config.yaml
n_kv_head: 4
norm_place: "pre"
attn_scale: 0.177
Each number is 128 + 32 x the weight over its row's rms, rounded and kept within 0 to 255. Layers, rows and columns count from 0. Numbers have three digits each. The size before them is the row's rms in percent of the matrix's.

# down: layer 2 MLP down (transposed), 448x128, rms 0.132, rows 177-211, columns 0-127
# gate: layer 2 MLP gate, 448x128, rms 0.258, rows 178-212, columns 0-127
# up: layer 2 MLP up, 448x128, rms 0.273, rows 178-212, columns 0-127
down177 103:136196024153158150117133154086135155180146156165113135131164152055097137186125125141079113129167169099146121106103134112126078174160119162067178132140120116121140125150074104185132072143137146122125129155189123119073081080098138134164104125137160079133130182136163131144108146039172169088111095197130143132168107119110108140168171125145111129139098167106130116122148138126098070108167
gate178 114:145107152126126125126124094077120105126048119092088122114079133109125114138140127122119116163128115173172078129148179130111191170157176141173110102123118172147095060151156184139158152149108143125135189124150135150088167130149198109137122087108147084188179189152118144177076168106145144077099174164117127101161129047124118110196134124102113119144156135103096094129083060077169114152143
up178 110:098132143155121125168120127107129077152146155109108138125134140167187158163139172145133079178162102094109142153172077156087124085076112125157146205156129137192100127169096067090108100125182147148149102105122100099107151106117097145086129110103122103112142143077142133086133163162106124142124036132112185046077177090104109098134086099120108108083131166092100113087201102159129123128075
down178 112:136122132111113038107133154208107126132136066173135135107137093171111130150108135124124101141150125176125108096161155120148113107118104172119183079115080083125098075156121137129109158044112040126114105068134093171145114122118172119104226130128142153083145132100117157171161113117145101168137107173156128212088131137140076119121129131101140162131131075107098110087051143116132131094122
gate179 100:117110168118173105127109123105130132142086194126052114121152112090089122116189110167153117064041066152135132155134089126186071162134067138123157093098152172152154133142152098096148159074143100136198149099132109104106082108095095159149078090055116131141094160159099126161120170171200094152117122112167081102119151150148100125125154173134116146151152171130155106138091161120151110110108
up179 143:040125189121073135122162125133139112173168079060134111154164184145114191084150118149146078152132123115107061093128174125127123143120078154148087130072129174160204149071133076127174106108137118141142117154160107124079147111164142100119167091069111110097110108099155046116116157146120140088132151171169093126075173095122132114157085118110132157115118132145126104082159164154096154155114
down179 129:081045109090125125068154126124169085120111103089166090096128147146140192122097109151131105147171111106111136156143108117063160146138141171158138137101058124142205096172113090170147096097135117150169097081156123141110105086141184111088103113114086129119085146098221075087146133093143089132104187131142128142134173104095107127137158162191120114137051085151144125094143127118141169147115
gate180 098:091184161154144098144119112138178143099101074105143137068104116137166160164154120117145129114129139095183126097111180167076171102159123109188134132156085100149135116111118150098212088067155209187096081144099131090121120169151140094151165117092151150151086076110081135080111137115096131117139126126131084106145179107062115112141138126183079142131165099179153153117182150101109093151080
up180 083:163121098146182179131116172163092152121138118090155126157152171134159161183095147163090066141108158153157184158125128073149096139120138118136089062121233105095129134123191121132134185123097133164147120083147129128123138176124070143168079134115124077154174082132159114138150128086123122138142156143136118141200139072146115158132103152127159095085122129102121083165127085189087085069167
down180 088:112160182136137119140121095100102112099118179113148164138110066116146173176078181130169196181105104146103096054029162090100111187113100153145141117085127091079098120123069100118154144135140138128162108112132127168093096143194149090148122141082161124136128166128143172083093131093107120129163154099081120125129145162152105116159070091181100183141156154133174195111140151117125110132145
gate181 093:149156148105139113195150094080108128156145143120142200090126137157197140121138169158102177152135154201167111115086078150124078106127080155129174166121134206094125098154155091208175085058120096065107150130175132119163089141122117136128155115155092133139138126116130183107145160099112121110085143139046176106146142167072087107114130097188136132142097146138144124155155127135146128118172
up181 085:179087103180130142147093133138101113112126085141073134193163161088064144168145118138143089124108100098155151171188142114085167128114098077108046127123102097161110083114116158074059078164111178188133085123098120131114141132101152104135064137096158112077072115130145128104128116154163129180173136111174078184103111122147109158115130153091099139107160148158151132100119153193151085095138
down181 090:077155084138109125137090133127097115121137122135131145194139129177176136178132158145108135146134119128090191094145244130143113131098117123147211130114091131139173172096121095107152149127169079121168157067144137178131151118093076197097165153146160130088143201098121135101112116134100126113138133179120127157174132099152116079084181123112106106155158181186163104132123128106124113065078
gate182 097:156088072063134111107070103159166122165124096122163122089183091169145137115140059121070160174143089116102144116072099098177129101179077116115096094125133092124131152175084120092134126146141134135063120107092092106175127131124076150155097094109176148184129080134162090204144168136123121095158158153147125171118129125170144153165083140127119091171084179100125137086100121144145142061143
up182 089:106157128158124117120157194106156069117057157085093121126135142129128111117095116167105094105098127149122099130118104135088140145210074098159150089133109048113149099132147102202081065155109128158150079191115123187111109142095093089123128103155137114125132104102145163114186162164082087157101122127130066143114150110093175148187116140115136128163077070164116076154096100113085090115097
down182 094:131121155143119144150160120088136162164138149145122146101132141138095158135113192067107107078160171114156136201089127048121150126071110142102139130134118120118103123070162112141129192095149124108152146120159151102085121059165189114050135108097138138046126124161121063097172120119147141090106101103153204151164105140124081115161141063100102111094116118182157162137154127204128124159151
gate183 098:110114211087125158108132077177121143146154125121156170160190151154114111145141118132111167139113165101127116094120155140153131121179141164127113124099074121122151118116090160098120149078134115140100134074125115091180165123132102135134148147142118192166092160091094123136126155109165020190142208135163138061083078089159111172058116185149153089167143153136100116110137148154134174117177
up183 101:086122177168113155142149080106128145166137148138074121107172138127097100163139112149172182105176112120180126117110041171129164138129200155117177142118117092109146142150129116117138100125124107116084123074187061159148135139129176176110130168147123164085156127135128152138100147073073140187112160130107187119116081053136127158145051106140135076162109103159147130079159151150138069114177
down183 097:159100043092113099130129103120111133094130139181091119129123094117169142145094078149117134171119110204090081124135165065109095081143078104108083159115158092114118146159137128141140077133153147147191122168094171171143127110116133112149062076085185069165132070112125146181124178167092160091119072112128110152179191128126118075135167079130117147102091125151112150151109110096145148156097
gate184 094:116106109137097127152096090102115172174136099134114133136136106181127118096165150197123071114103084087124090078230127146128155112091132086146119119159110157102159095121055147132111096125111103083121125065173155102172143117066153099139124115202120121092153131148102185110130124093100084139132104208097091091141129104115131099112152062120144134102157113188167088119116142081097170185114
up184 101:098108101173166064158134153173052101143165084097142167162172132141197122096159087094086151182093060122086126124179104201122119133157165133089168167084126135159118138185124151109079133128138092123123152112150132168136119120114137109105136180099108065082144178102130178108114127166124148128150098124113133086136192104143112119116132118135148130099123119075130147131100129040067113140066
down184 097:119112125150103143195064095107164131194099129132067123105074128139149146104131183146146127077096146210129111140089095090155129098145117101132130089154119166132131109139130117163136192072078113078077102139113112110111153129187123156117110143114158103119053098132105141109102175084129122098127136105095071171179059180092080128116186091100119109097126137138091076151146145153166169122078
gate185 104:119122150083131132114157106134127152177134126189116158147133092137098117131138168126109106187194115037125135164119131112146165100083099197110181115139095086057176165085124140134121157092137059091147097135114103092143163092088147149140101173118088107208164103091161151123156107120134117071118128138138076112030117109135094121123085113118095123122150126082134111152102136094170096171077
up185 098:127141123167121164114083173145122107097148116091106120138097149107126166145130076130180115100076107190104134142120127166132085130169146069124108131139167159219115065117130117158154114160105194189122155123152128165122102139147129130097121074137154225095115133103121111129081188161055132203178114188131165170171144136139126154140149132114135119148064098168103156095177125145094155113119
down185 093:112110177110107110162153087120132111089122136097149132106101158160140094170163164150067121118097160197175098144100140112158108140079114091127123088112116130111070101238112132117135093161142105165117146084172144143152155145193104110151123076117123102070125065159121129107171161179128106109143067098131106118141132180103186116132110121153142108103207207133094128101092172111149101112174
gate186 100:137149122124130091111128127191102109098187153103154124178127178141129096203073176149098095124160190161159159130150131168086134143122117136121081116177160132127117131089102162154149097128111133139190130110107158130140146170173093138172096126069178125156172151178182142123157113084169136082159135070118134097152158087100088103104116187115126131209135102142172149116184122061123139180169
up186 103:144147107104152122151099137208060127084159201128144132170136151122123100208108133142090092135126191129183142107150146100133110120166126145158058101179169134129100149110137147127112103138133139111137100124106121123120142159154080117156072130125151106148149141185102152170218103080181141065147171069138135084181138116132131130101139186123118134182138103142175141152143086072106160199125
down186 103:110183063165147101090098125143156100084137114105123078112097078097136127140103153123069094179149178119121138109096136139073169122093176153111098156164124121143167183084060166160061138167109117103097100164147165159188090113166144139220092133103148133079146145144188140143145078105134118126108123152133130138094154158139115131116153127141100149158101154133192113124106201106160069106170
gate187 112:121133121157161136135083085118171132149154096157133164105140140139135136148151142107121179083119134088147127107154131107143151171121118072102099155184212139110148095173108168083134134050137058150143135130091093132045180145148154137117113122092086150178136121139166069121139108129176156119163182071122105150046141105110077109110099173123158197164191180126120129140164128161152154120101
up187 120:147098109130151083108105162145118099130098106112132089145123112156147079052140122128126137137153131166090062088168147151070151149151143105097167130136099165132105108153149099186136122172100194088099142119130135142199078141098106127129123146104192086117158102125096167146142173146104118099104073127147197112186109138113179185177127070147121092107081087105127132122142085036090106171166
down187 112:164120124162135147105157101110117086117155168137068146159123104128170126144136147142154052136144107088084146114105146110087132108086153112093087134042106086106169174127109153135119096171108191093068146138113133132174104107087135090124139124158101119126226078151163164144119118117114117108121073201112175198123159176132171108090188125124111076117113143124095133116074130135141051132127
gate188 079:118088135117160135175100045123118137129147165080185142108154119104111118122091134132152156116111139076067148138090108184161068134129165080130117135105139180125156142110135104171137167139175091112067064150142126160131103132137091165077150155104063098146117065084117117149152098098163136113129072174119121102199137091154160157114139132148208153063086106086136159186133134148170121119159
up188 081:104134188175160138162091087181099121087137113132146138096095149160099167134148121100121126142118119135069077158189046087110169101065101171157121124126158086106160126107140144152156096084068103071148199147097085147155132183168132085169100149128052121094133136164148103109177060165094127164125177163178124101123124114124144125131143148165144124128146068118118099088122125131098176117139
down188 085:101166160144161109126105079177092120076141145131101156136107101185119165137161152125115155159080105159142122184175025073097122115114069151156190138155126145086145065137101154102094136109124127099154167129118032127139129136148070146166159095193064068138123152155111156079118128122090114183144134147139118158101128121120153160157146121194164164150135081126149108108113113158094130105142
gate189 104:096079123095168071179129120140110108132099190130087077123126093183082181106149123101107133123112162055143158131189149120143124121137107077147092185162123108104145123156124148133098099138071206125082099168130148100105174085120165104024107146112125129102171137107114123073052147152143169117132119108149131132140122134133125101115168127129134147088206132117054062132145142146118113127106
up189 091:122144134176073102134092107079155144072087143155118116120135130072086140178101045083203159195123134125094163103115071121117130137156116045128146133173113105123097131135127152141127138147152099124155139082106132115137068118108134164165117102076155149089154103162113118127156110106090141134148177093060108097154123116145167201119093107098126107203099088156173153103116068120154094174112
down189 094:193073110111061116120175119158082160074109142159121120098092119127123165129133136163095132046079134145121159118071162198097116144127152144107160123131113135148148115133185122086143108155133172163062120154108090171126116186182149107206120126167121047122183152095145146167110139062151139140150139127096146139123118145067146157090095155090071144141087168114137125116067130100123132128140
gate190 092:146146145104126129182143143128059140180123161103152104080116038120084117077086124154084133102139115104163100165072142080157141116103110084133131113179156044128119196168132112097116152189106115115161128152151075123135172111132118137155077096082147134146122111156087164142169156173143110180152143105127143143160117065125087156142129121169144174126191070121078148193123165149138119162129
up190 085:146129177101127078065119135136160089096144089126112126159160160154184114167133133107135170167145178110096142088173148198108148146097186184133120158079086176159122082135112184169135095094111143153111147145095177153124126151127157079144174131186114152124148103086146059113126143100125152093135143172094127136102111156141199115104111153068122100104086193129121047095105082125135150090110
down190 087:126124150141088145134080121108098146059108118134184162111081123147139122113106152129163146193086121143143046152118085152101147173160114120138131109107173123128190141186095159138133124122104079142048123076146132124115201123172100093106136067086143204130107165092160143148136160053098109126126103122134156109215114169097139175143138123102166172132136102145105170135106112103151110110189
gate191 097:099112077119099135087175133113150155106174146081179124187135148081081111121101109066122126180129107093125120122100110091140165121213105063095186184127132127162144116162141097156183128068082154132075114137132154123123160129118151165127161159104132131098082087081157123170165092117151111163161150158176130158123111157130061176083109151129165093107104125164133136185069151089131170091140
up191 100:125147088112137132117102085167123213137174158087145153100102141084155151163083130133124149148074072146153178134095089087102117112115153112086108163096098121138099137150147118080094097154156080143128111157204137160136145128133094159146140051137132156108149173122183126190119133112062090098135144100099075138145110103131161059162168104133097150083153117144222152131113100168174132079117
down191 103:143090060131118122111180118093089125123145165110157147198141129088085059120142137118131153162138109094157104126172151107123125140188091058116203156138129099157139097177145175134106137026122181142155111111122148136157111128118149173130182139155140156157099086127122146093146073079118147176191156152165078189109124152173089122130088141162105165098105136169106131173157134088106147139115
gate192 083:083127150122116102178143155106162079111209121057182170132070154137100130131095159138066091058137156125150128095104093132073176102100103166139087072177103152155131104092125130119176148117113126132070114089164148168149114107089108138090147167127136128139118147106094107063128106126129155130077071107083114094141153138122118168132120174166122093071069155088115182157109174129113139087162
up192 081:167119112131116130046115120166096166133078141156093087137177116106120128121116111109171151180117103153126132110166173135189073129169155097125171178098156098135112147186152106142066127124103115072179144173083126121102144162114176121183136142145153133097140113127153141182116146147087101109138187106205165146134085113099179087132144078109104166195175111170157061113139121134139100180103
down192 083:130117138171147173089095151182105120158105121146157141147131129190149144117174116067161135163142099191088126130190183137171088149174120165117165128102127126054093135146133075139124143129122107062177135151146123121086130120150143099155180137113163129146171093159158120167109154143115048095168146069117188116134127114105160138179121146139137177103165078132118083148143062066168127192122
gate193 087:100085093177127085124180105103138152049112160115122134085122169154151133088105149124131134113116124139131132170121135126142165101125121119088141133080093099115128132137141168153078052101050148107127123145148127119104069090137080093105130162158117110082137008116078128102120080149133111102113090116062132117177101110147072126141116128163033105120105127180184117123144137111184092100120
up193 072:214166094085120146142091177141133072178123118171089121194079077205116134179160130118151121162125067154151124102108143161123120154114154142137136150098143105133127169185132113103167199114193102152121151143125071143114130139119174137139090110101150145174118187149161177136117179118148087149102120183150130166115134088104129155097114143100183140139115137111104197106160109138101158174189
down193 080:144118158142121146161123153195154125170173084105141135186114113195139096223170137130116155151142062111071150110154190106131125127143084141094129066090099166088117091102111126160192159140194149078117165125126144117106166058131117142151135108118146156179126175154170131128102164114117170154149151146121145107128161151111148144090147095096195109150097126109067155113114162184112107074147
gate194 090:108162105183100156132130103101156185174092084076153130112149096211179118156161134129139183069126109092136125218075129189132148094179091081133151148113140139122194116136136103169137168107179128148118134109123103124163106138164145117130082170116185123147124127147097135112122110129159145141160127119148103189054199080139139117164132200124153131141142134125144086062100123129178133155143
up194 082:109160176189092147156141108096103168161098101065148161089150137128155097132150153084140162148124125083140113143080107184160118126183117121172119149105155190116202144147137078179138181099184096155129121134186100134165126131135178125136107169085139160134133147145140121102090134144154160128136099071149113149074193052168165089157123174117202094163176134120110110123134133131169138174093
down194 082:122133165172145174098081167096136148142128123117101112123128095143123158083108108180154213105160115110126142073134170209110081108097166081094147163129180101124141140069192102164108125136160145109144118192121123149175112132113123136130113140145165140192057107170128119097078071108102092146138091098154139185102147120123149125053183199124143123092134139112141107133197147154125140170119
gate195 108:104134150162130127118148076178109172101195118132175133128159113126104167203136159136180205082147120110160200108125122131095153157076144139127134206073161073188133128142051151124123069152128147041111165135141152106081105113090158121121121123113097129151152097098133101117140127119168177109099088187148098147138114137101108125114082115098123170158162114149191151159156129166111127116103
up195 108:117134138136125144149123082096145120061106099133139091105188125108065148158137159187170115045084129104064221100112139147078155158107154144127152185087147155159187112144062156093129078111105113095123109151105125142130154165095164106169188113113102071076131103134113102122120110085160146098095109106126123131137144120142092090052100157070157152112168109158139147137109169152099147114101
down195 106:082170105189140110064156125173096137126164127077160102098124128106189074167123154127151125066107124135130052138162058156095105141120155181144125100168207152153178120146103122118132124116123111138128094163196138136108136086149135116094123084081151151153127126078138089095156176136146175119124074088125100134116134135035170170185121149143176160131140098147161136107114073118136149152153
gate196 106:079157069108147102180123113128131119107096144116137165079156113106169082173108138134167112139144169135097147124084185098123170132109090145209125167131131138134191123070113121175171165150170135110136129133124150139116105141092173169141158192107097170175048176188132109141132166172137123076077144132095168084176131103147127139130121141095129118129149118122060093137158064060166136157125
up196 108:097117155035140099176109128125147104111075176086130197127122054135148127131114136120155092072164184136113105106069044142169197137145135112140163113143139116113137112113098190138088176170112086156133070094143178095154144107085178144109137179089101099109091143129135097108077151123141123149124120125104152126118137130113101165143147125074152136175142152060113152104159103133186167145086
down196 107:110135096116119132125129143086099110146110125129121173093128198111125085183075108079153057056101144102171059172121160110116105097120119107157164070207122126127126088132121183090131202140122135126110137110150129118096103160079136107114111127110177116134086140128095108105106111188084102118125132103161111140133172114072165089095115216115162144119180114071152127100143150056174135133110
gate197 103:187182153139124118149167131117147145125177116124152118144113074124121122198113156099097107144122186155129126113111135115129158124155105132165082119183069149112173093168134074139141121150109155132103108065074089115090116072134086152106152120121123115106168099133101174059150109144162123142101084127075117143140182036150155089093117195086114154172114127091142144092130074120076050126169
up197 103:108156161119098112169164120129152143116116084097165087151122178083082100115190164109117135168134202170128132066117178143117114113108164149100149142168084144124169122177092094143160123126079091138109130112110111163098131108133081200158162057139151180167161110091090147089139084125120108142096109102096092127107203107143162125115099120063138172128132096120141206112074104191123114124169
down197 096:146148148133160148146103095118131061197147123122109108153119160113121180130115111194135115098143070099120130073124116149101135044135141129091124110125134090189092158154143112081100089067089153157149158077136087164126129108098139145147123069177079173156090167088096129128100104032136159182112152127121095147143069118158098170114121159125149075179122081198131157104149149155147125110135
gate198 106:102144099216077183166074129135132111094083166125156070127143089095134142159091108117091166139174079102094174107126143091138154136096146166112099155097215166152082073131128163157115107116119136086165159096119102121134112167152130163118062143123116116174136119141162119158169123148135139178200148079131164079175125132099169113153130164159155114182135171124125184149152157173164113135092
up198 101:184076174080145100105169156131114145164163141113100190138132163141103102101125131155108148125126200105160122124098136176078086102160157070106143114126101129160161192139103130147125148187139100168118132163112150083079134076106127091105160080116113144112146104100104098079099153155133146103090151192149090158123161135122117125075162024069143151103181109109144084090135131097082139113183
down198 096:126098169131084154145086093132066143036197127123157098131094181096166082118100130179157170114066130114106158167136177151168167173118111136165131125125099129126165174121163162167121124170132067114124122196119166092129110119174112140169129151079130158124119131157123120126171121099094151192174158169172119122174147170122139135105104161126113170151132137126082137144160114124209089119062
gate199 116:110113160085169118136165070107197158127155138139102116188084124144105104131158121118081108061122172131166171111165148132134109131128114179114150139137161122036149125095154145112137180129126109105080084133176110125118178112063059169154151134165122098146107141121043149124094165109086143126085144075141149163124096089138109157101098101106102023140093177121142122128113102120145164103100
up199 109:187180116129196125094122171111108138101140156114153120150183167142199121131134118154190177121090117122128092142142131125127150102147100138160137114139166165146125086135118093101138039146140125134160117105232158180100114106083096098123112147157160098140153171063153153148162156150114123163216136147139109159125136168130110059127165077163127170115117065178152162093120134092144113097108
down199 110:119109073139139100144111081124138159145035095100161190097149091136079145069128148092128077135184115131151096095121115120156087122191111155129147185135129104115149122129103148111162125094119113115131158121061176117144103144137161152154121136054058171122162146089095116118114147092145114166036070119111105133089125155103178117156133139127075062133150097124137105152084097134135208129150
gate200 099:152175121093140118134131125125088126146138175136133100145122162087124129136094146120157155164117157112140169108155133081146088148189139115120026112140141128115138148104064142122141168133101112122120107154160186067080183157135142080146166135147078137145080172139177128174126132181145142170121165058136144145149117064103120116115080191128119157145091228170139163140177085161130128091069
up200 098:110148096136087149107098151155145117082132075149160174141152182202129161189149094076117138123155106117097160161130070118109075099138104176153180146097126133111189122164137132064174164116153174162099137091165136127127078103113105143175151185111136141176105145056127138106134101109129139093139067113094133153082154092210132099149108153113181143134158078065159161145109146146130165119111
down200 100:137115109136114102215131108153089132132055104149159124125099159140117116148097097166176054079086108160112130113146102178121121112113122123100109154191091054147120076149096172137135090094184170133060116117192091215188109095152126153143145097137129122112113136156135089149154090149111171141122146124053102157132088111095084133113100107167143108137104128163131110083112096131172100178109
gate201 094:128141108105075076140116092133161094091114154073147122125062083110098114153144107109159132146105124160125098076147155192144148079072112071164125084089115085068100042132195120187100145100153137116140085180072158167131145159138162132110121182099088169045108185122061098142135139105121130097142165159158152149153106133129154081117117106133109147148137126130167095071130122120121119135130
up201 082:185140092088090046092127089102134164094151149138123142124172167121136098155132098149142157150172072153070103113182140131098136093109098160109104082122144102123072096112146142181131176100120091153121128081130087125105162160134142104155122127146105122088130102047083115139111116143172125168157133160162154140186125116087145052169105100126093171084148144083223072126118086170141128107131
down201 091:120098157133103173121117105110107131137174087134120126122189164096139145164091157162144092169183169131124156146110153094120141171167091184199135164117146158085134149123189177106144114145175120173169144136139129119159108141193119088096094086106076120159065151163146105159109160161122137123126145140118186138085098099151126134076121114134145126233088061156112156108143154131180064084105
gate202 110:151148094067126079116090197098091115143127105151134153151120123176117106119125181161157136144111178173108082169163197146180117113133121119097151109141124146126142075124146075133136105083184187104149176053141119170110084163092088157125125027117080161135137169163172129176105104165128148136166129068099127146115098097093097088165159117129169123150137119168066147140125103160112115121112
up202 107:129176157120149153112169098131117107114137180088141127135086113142175167146136090165108107151143149156167143119086138083162108169069050120146133046099172120080133133142116139167107142126106119175092107112128145112108086142141101183158105234108084105139116134133111069103101132112144165136153113097149122167149100136179077115112140148142104074138093123131202211120140112114194122069159
down202 108:141120116105099105117103152101108139190143051145154125129194138157104092158126113078171131148158182122115041168060103184121128132194154173102085157162103149122170111124162084102140098108185124135116166130104091074085178150130113114126140058070124137119142120128114194163124099183138109124162151095133159102123095117114171089177155169164135109096176136131096105132122171152106132163087
gate203 103:132132145137083083092160139072148109074167140160102180150061148181129130141167146102097131192114137101180188129111133131091103127167133176170129139154184158166148111113093122099120116155119118148127079100106119145150123171063101133088085142132114142148134131082121170030112131115131095194151164092121167159069189113141117124155074074159113152142109129174148068143135160130134174169154
up203 114:132127122110094132147121130161121113100073111179111145192040079170100149148107057103154143125106076090102101097159132166119103131088075132106086100111053115146124188087151137080109134110119204094137151135109192131081197118147101112153147117146155103109138143121143137161163152129117142065120128102080110067149055116123082141148152179148144093163086164111127095117126084113164131155153
down203 110:166106102132148154140111098178128093200105100102081094135128088131122182137104111179163217104141125106179097068155151114169120166109079091112138173183066075099164143173101128114185128126145122149127154125136094085139112116124113106172157112147162104152157094135122084194125168086155143108129124096085111130162063118066152151166137124108173103123079175087122087144136178132161087125139
gate204 096:169167145160126169136133134137069146120138153139187114141121108188151046120149134158048112144162131102192129116137148126089144114188130092182082161188175139140128107129099123154097151163143111142103134121067157097115144104162134041178189129100166100109165122099170089125158176156133128141137154139124187098114149073056143142112175135110120098114122154158103115146111100162069173156107
up204 088:125090093124093133103152178125191108177124076140066130124163125083104209137137128124154145082072132147102167112129070142127146166082107158047155071101081070098146146169105149120108075107119150135115085090164129164117108165082096188129126098137118104174088128137144150102119066111111172151116100149130102155131108180178153126118091106114169140165139096121141159110139190129171086075122
down204 090:122157112095177140169166144163053066117086159101121108137165087099131140136143128106143094118086134140155147120160194118135127101146105066144139122119109142139176093125133114129170112155081145088163110129078126099108112144076203108085175148102120050068149141087101146117094177179162135196096137121126166118127179135070067136131148103168115073110136163125122083173114085136117173173095
gate205 088:127157101158140136175161181113100085121114110133132147127072104076122122116062108092114107108104115087157193139171115148119148094141143125143089082124168082140151119108136127086142082152136139061119109105175187083108202211138078118139126162137143099066162194116155133114132141108159161083123132070110151175196121122099110110169135162165075147116097102183171074138147136131091132166133
up205 069:092148118101175141160129161166094122115159149110149131116137128047121117074038133125097138139113095070154176154141109104128107097127109142136036131120159099161112114106132109080143078130136082083104067119192159088142201198120119134171128150148138093099107138100128147144142145160164131088128094068117122146194107127134161111132142183154118127137097101186190098091150192109096139134097
down205 082:099085078111145086162113130110065067150100109162154164112091200144105111116094089113142093148196134144193152162097127135161155097076159153079126141057199151163119149078187079077096079138115086164117123142111122099147143170173118171158134122118147112141116132100106083122100141143145106123106110111166101127143118125122148137112118143172080134113095134209184106105173112061138146091118
gate206 092:148151128106159085143146110107116178166103140097154164143073093157128129051153215160142133137154149077087106181186152110224148080077141108144126121058207141116075142154137132178126181160118161126117114060135086111149151137120135091105174142158127157166119123145203144135091146137157130160130125130116191082118160137126147113091094146132139152104119112160141140167148110159164109109161
up206 092:161133155110169138164116139135109163128108116130128156122163125146149139077150207159152141113166121065088120127151118116209163146099135157206126089076211105154108153136179149175187167181132165125100120109156118155105159158112174036126150191155145128155154108161154152103119115139140090144171084145091139110059113132108169104128176143128082127087151111095122129156144159165142160103176
down206 091:118137165160131151158140119131093145140090101118175096173051113138104173096111090125147122163091127077138132131119127123100100073164182127080072145159166124170117148133094098142113148112065173214136137114169068124145089091124157139127122079138183141143134144087194085095105072089145167153103119122185140147149118115116073120127102093087186102146083152071143174090170162123163093153138
gate207 112:157151190106106080144152074179138119062141130117108142099146088182124104165137102174087105122143130197142125090136100117100143183140110113057102081128149090153101149058173176131102140102100055190111114091160081117141167108105120120176108119107128146143129117164139168097132132109111113126083089144146132143130097127146058170160124107092131133203174057175103101113128157080122090123109
up207 110:120133047143162140150097149111101126127094110114111115121121183151105142095165165109172095122078149089088125145145160170129093087124141168128141195094132124146133085170084067114151164137132157129099137186105137142119096153118145143121166120198117148093110166086126063166142115137146152113208181101084136143129117096078153151109142145143126137062103198112110110119130115182156221095061
down207 104:130096188139081195069118143101142117170094175165074095170131117155119066147132144133170154143139137119135171144098131146125128079144118082101173119149140182138127124144075160058128175171122091085100151070134083105101130124193102142084134115156161163094133119101163159161135112127086167152118089101164136078103175117171176104170116140136101114136121135168170152144170194144142079151196
gate208 092:106126124156107069100109155109112134132125076079161111093155104091177165106153104085105103097159143197137123108136145130188099103077095113114154157158096099089145108137129095088113107126171196149095153121094105121104121102136100117148094135110168109118168099186120116147172112149036167149113107107099151143138097064175120123183045080100114130118065119108122114159045187104159108111130
up208 089:131125134169151188108121099099142116165118143160115129129080147148140152155117192166162160158046112117106174087124155127097085133159131203100167118101127093159109091126140112171167175121087112162158111112106145188123128150067158111106134160155092128178164122130126150102107138150188139060130169111117106028095099127102137203125187099109104140123106160120148082104172066120125076125130
down208 092:142106176175170124110128088110151082132093164176063148161121164153137151150111127112144085161061071110079152143124111132110126125131137152126153053102154116132105163133067106182159131119193151088080157109136151114147072167112137131131125146110130101171158105189073138145186122126162123126171152170132106178062140176108157136124058148151130137114123122106157114121162100160057059108182
gate209 099:148169093087159136130112098084129113171134134112116123149184147110163129061119186099144120124088172153127104091046132162071121078148118144166096119131084166088101111094155131157128109177144083120157117108085139057124204153151160117129098124147171136170102128168148112150086144158084099124155113121150151155147150153154196120176077120116175076132137156092175120141139139056139125123213
up209 101:151131099163201156092132122120178067115160091109089089174176140138122089123147106047172160111095121140136130113112108153109116105177110174099074073122152157138110107133147105115132184159106163121078136126062127102133101129114155077104138153118148149088181159178145120142102151148100128173116165128139173089122117107151073167130085127082154072052113097155219119128159121123116090079101
down209 103:175189141116116128137176110153127152091098180088137143096080115104113121126140092157104108139232120129149109140109150041166164105106150110153161153144160098120127170075115142094137142093078146130095148126110120154144081142117099185160169114085115097114153163130116121070164171110127145186127157105189131142118121155166107120093183156175103122093080188166107162119132049132062113157110
gate210 105:105130178080138169138129133116102082163134170111137134122171117094169123115119084210056152121094137138216151125137089086204085154116115066172208120158180126170189142131118161096126150165147101101193097096140121144135163130093150096173083133123098103110162163129158142113135162135165157126130144153115162104080124095127132118172086128162169155100145105146131099140090157117069080139137
up210 099:154099093134134081110116119133158172064126118095151143137126107176102119126155153082186136094140090147101092079138110147080138107132108195061092144125099106156104097139094086170136105058145164163116134117113079104159116081133087132095146109125079139186117069108160133105126126185115131138115062052136129147130141152149075105080174161085077110139143168181119139097169083107089161154181
down210 094:221121147158101100183112123195136175105120148181158191117142125181116159113164171044140137117189104147104135171135159128149160151110115158107121092107159097075087117156133145119150158145119098128106103105164100089143141081100104125131151097143131123117131082104146145157159115122138094142123112097114152163123133170128143161101156125076092219207167081069149078159107097173157171142112
gate211 100:094163190129125053076116130154114061094174105113144167122193178158108149172107094159154116197126120161150125114084079145135140139196151083115164156104144138131133084160169127114186165097173084140110147060142062105146170173060070151125155128103142092115115159119136164149131121081115125149131111115130146146152091095138075167115132154104151086168111135144185139160133107088146117103154
up211 099:127065111142146148109121136163126156191134137136139135089107132090131160081133250129073127081080089108122136139168136110128119068095090137148098104166055133136134163083123080142101087184103158109115129170132155126120090066172142092108134094140149151072130188115187134120186136192097165109121096136143145125090159151100166112103144125125119174134160153118101106090159127158087133144064
down211 096:135146163091097124154146109118180147070127177070131062133091080132149125197123103140178120179101101142100144177098113133162092135164130136061112141143132198106150157154181139130183141090135126089097090095122124090091094149131087124046144186106134104134139091149156123099131113105061107152077150105149146132168129154136086197097111172121113134114139142100159145110141150150078051102171
gate212 113:133140122154115159138138142125089115108150115169114145158171099106135138147156107146054154091134124114165112144123097138181118226123130079126090098128123122152136134167120093165096101098163091082155098165125154104128149178119080069151091132150135169111141128116150138136180147096172125084242155127118127111173075160121152104077149065162163154143114139205175120209140155169138098155137
up212 105:139135151130098157177121084143113145092149114149084131122111058129160142104190131091060156101194140119133116133149132106159102138078158093180107141153118176183152126148091117152081119148115121144142128115165112118092141148112156103136082150136082208110099106111179147156134182153170082105177116121152099103120102166147192127072120099143134170159144076227164109161111148119164183192127